Weights of a small transformer language model: MLP 960 squared ReLU, a variant of Muon for these matrices.
Each number is 500 + 50 x the weight over its row's rms, rounded and kept within 0 to 999. Layers, rows and columns count from 0. Numbers have three digits each. The size before them is the row's rms in percent of the matrix's.

# layer 12 attention key, 128x160, rms 0.138, rows 108-127, columns 0-159
119:479495541488490513579596584447420530493460482482439464501479614443540567455539547480555576451488473512540538439535556503509571485562444508489470494536518487402471586493478535479496419500500458568521447409462420475443546481608563506374554550442437529503527536492434470461493507497526457499552487540512484423509495469582567486499436540526424548383573494480455524483485457591474428562357542519463450423470454547537505450496590437474465437479483552494396536495441562519469489572425495
116:466613556474502484464527535557468579468561602502477421475542515397472529456462505472463444545497488526570478551467475397456431430470564514435378467523481531444432507485441443466425493447574632474520511550519495561470584505577575548535546527480522557511484537511490436549513432483540432519546486510495463491512528487464466546454462499551589638483507490410552462529473515598486485580448454502459466536470520469486530505589464505444583573546441573443482412456543486512505518575449400
114:565504552552471555507474537493429548520468499557414458513509509567368457510435524414518484523617531465552490522468482526522527450425511419504578494418469536522483507571507540502475497641542455539530516499507536504553520445502440561649503505511478535512471502567545561444458479554501470542504489444551523328564424430455526553493566523450513484518528541530482536560506554616485572456467470469489495525484400547463505621523540492542508581560547552590474584502478483572574466507517522
106:515519492506434515494543454480517552506486445431485566499554339515480467507473447422486519452529472404648537477456515415385533485509493467504458522553513458463509508564519438494494411606414508477460451528452569542515519538428522448599540411535465532517398483543531491471500464577568507434522481488542611465520545502524462523527488524534443439532544467456486557500564392532545562472514526446526432523464516409443515482494505499448582500491330487407505496470437555466471496493559539
117:494455445454516512443549446444412423466417480563475514537474567603562508492518440414546445592510464497425506526526531443542508524560424527462524527482495503526545481714547471497485397449515495515456571528515547520522460517566601398476480584501462634534484529505457549486595563354533472447479445537519508450496423503514479537452550533411570549520461485536506477496488525499487493501521523521520483486501530485483563441545504442433554524512511445474432516505614528595501512443486474
109:510545553478492551633403425539505439514525581587488585473491568528479511497502628453558482467468395477518542480534313445499513487545543535564539443531554486377494496426500512491521427484475456551523468532563443498515571467537508492664537499578505622545518443487480493554539461537474441473470508448584405505490448536546560561449574494488495560479513453491545453480494506534506430430541531503519507514509515471503442436520524479539436514477464478483452488511520490579513437608509485
109:518506533459479571486559528429445476462451558570486518495479582492469471581544398496517521419528479588583535443563523554523528508480541476563509534575487469604501556506538506480465464570517411502459559617543512570548378517449366506467493457548535449511400674454506531563501433518468485493516469435555427477491429501544480471465452473485565504463571498442499476519464498512515447519591540520587422419502523462513490553469556424541527392499506442513455444557485520450539522454494553
120:472491466451478456486453517484513597521533526485473434371402593499422424424468517531585478493556482417388469497439400491474589444555603472527439470488506497456549444541588417548499495461488455501485465485529463483494553434447511440445509504545449542528518527606496552422533497417448444546477473554494492468543586438554545364509574532516581529494483518494506437463502489549475465413520498378503430422541445423452456491459505461487517524541556450484472549459438517478567514441506465
106:409533504423494443507512424512507524489475448505554375438491586533493501499459479534499551525519559528464451394477499553536461568540448519557475435522389487490434512438495493441442455543494443487510452531499544547366468543468452558588508521501480550501438418493454495461543474543452359581469511541459452485444629515467539526487546500471452461509578397540524538548469599466375559546518569455468490509550506415457566521513539492566493516481445560501496562471516481486488477482540351
101:385495467495476492463527613457445471642560514516481525455474522518438488523605486581515495634411490474540431489468472514514461442518468498570497470491517527572461565482469497441528511423487475426558475476521476481438550457570467504480469506527616487424484641510425441509485564508493539415495503472414586540444469509456485554489415503628562543518542460524513523533515604525579458515516478515508489485491417468500559495475516566467448645489444486555534447451455482414443503524510505
119:519518478600534541483517519501534627549481510499520554521493491518428489547488515488493553453590511544480456425498497544424476476502481504537521547546593480580502497491497548475538516440517496549457680544564489563535574606484514458379537499469488497544506439554532475501444452478476467467527449519515481397600520479545528481502419525634498556605565526498473456519446525552452556509506469490428494448398537379550520484478536490437481496613505452474523513512526479657511429498456569
105:456446486481427555478544411560561521574410515590515545568481526527473408581505436539471511555543509485413504498480575524454481542460548477514472577504472545410531453536520578501493483535425503450485518486446449468503491415470575502393560458455498463479451505526404507578417516584526558481520504487426499537419527521502455469474538557366455510550460537531494476416500494559479562441577589501434590444523466534453478458628506513518460550455405538500474464535387502514510475575586471
105:548522588468524589432461459460433421537551529530522484452462429470467495492436521546518486499521510526484486521547616466470573441514577531505575468654448434459544445514500497523543484462462626488508486401430403514473574563436507534516529496522438521495520489529481488530531357509460518536513549445545414458506511481529491544412545503595477460358488489598491532459541453435424530537517567499657422451510524490526512555491532472468437445458456529473539486489475499578520486486555496
106:475508451543479470475409389481580523590526582540524514577501566539496492509431397418523433550438495553500464520382510534519429470509558477462432497547555468439483517574478478482412467467588576489497515543443396537507511450419498455480459531476383515465474577444525480509501512505463445523546457458478523514486506535572498541453525571388543433493504505466418428516498577417528501493386527534436438513499491511517451551489588513486533507518545524404585485451518554369484574452432494
114:508515494479570513618574466506533490527484542567389480530525523466560527488451448519550468517548384453507596477534542477546491479499383489536508521505428523498432447632499544577492577522535489473467567515377534521577495596480573519586443403425491539521449562527475456493547455439495510498484573418481423498596452521540521512577471490424484584579500501449540516536495467515430427543536528503464545555542450456483573473548491492603532514435435486570530467542509502595490541486557434
107:608505507510507544495497502402487528522417486478473506486583547559511521570428478512613503474438432527483607598521424567431479476524516496417550475511495559492565468514463471520553508522398500608502486499505524552486505535519416458545483477584508499511533615589487424455475440446630455565450449451481559446519561416485437514462468529501488474413475512548508565618434480523497546556598510467589528560499535505516439486534400502571537589459461496516506543503461498489417494414470505
102:623444476443495473494403510480426438482526519575517552462463491495467574544570531508537485448489469457569514448493552411489463548460545490502519419442428494512457458468552548484576567423505465568486483518473467550471431541459502521499472567467492518553503649477477405488357495450553487450489423433493476508422531514534447528551535570551500449519589480559474531558467505449534566415563402568447507536500476417465460453501494498545418449522497594526512480446529528420577624470561517
108:416448505471491548562586535387609456541510388539517518507604521497524529453494427591520608539560513507466487498511502549478519548457422453496485487540504436466539518544446554467534508484495583526524432362521517463463470454451374577564578520504591465430525420525515435452532472497529522543474501518432473543490458435390476507574503538529547530409492504533552497488486380619447580481446466507476502517520460494499514485465582540521502405471578446491493507555554511480495520436470570
121:614424518505532473500466490473520515480466472535479523492513599488515521412502536453552528452543493571451484444485509608548641544466368583532403494517475555511527506562556525532404594505493488478473450442492507488546528462578478450569515452528539532518526391528489508476512478556584550511422457487564555576427500527558507529510456560469496529451557493503560498593492535489529549488483489450584440403484501592591510481541510494457478495528440533523598475559488518365485447447593594
104:604506471518468500533521581546522490499511464580501479503432514612564504476516487475464493542496425477474535458544522419509592538521498463529534480459529413493558456565485448521414471487576513516453425536422493484508478399552412407426520519513593471468597518492414568574480494487507527492448463599459466384502482588475502486491347431512472495477482379445479424501427482472443489435542513560429448465473497500507479545508525524553607487527493522488501440478420483514565545475400395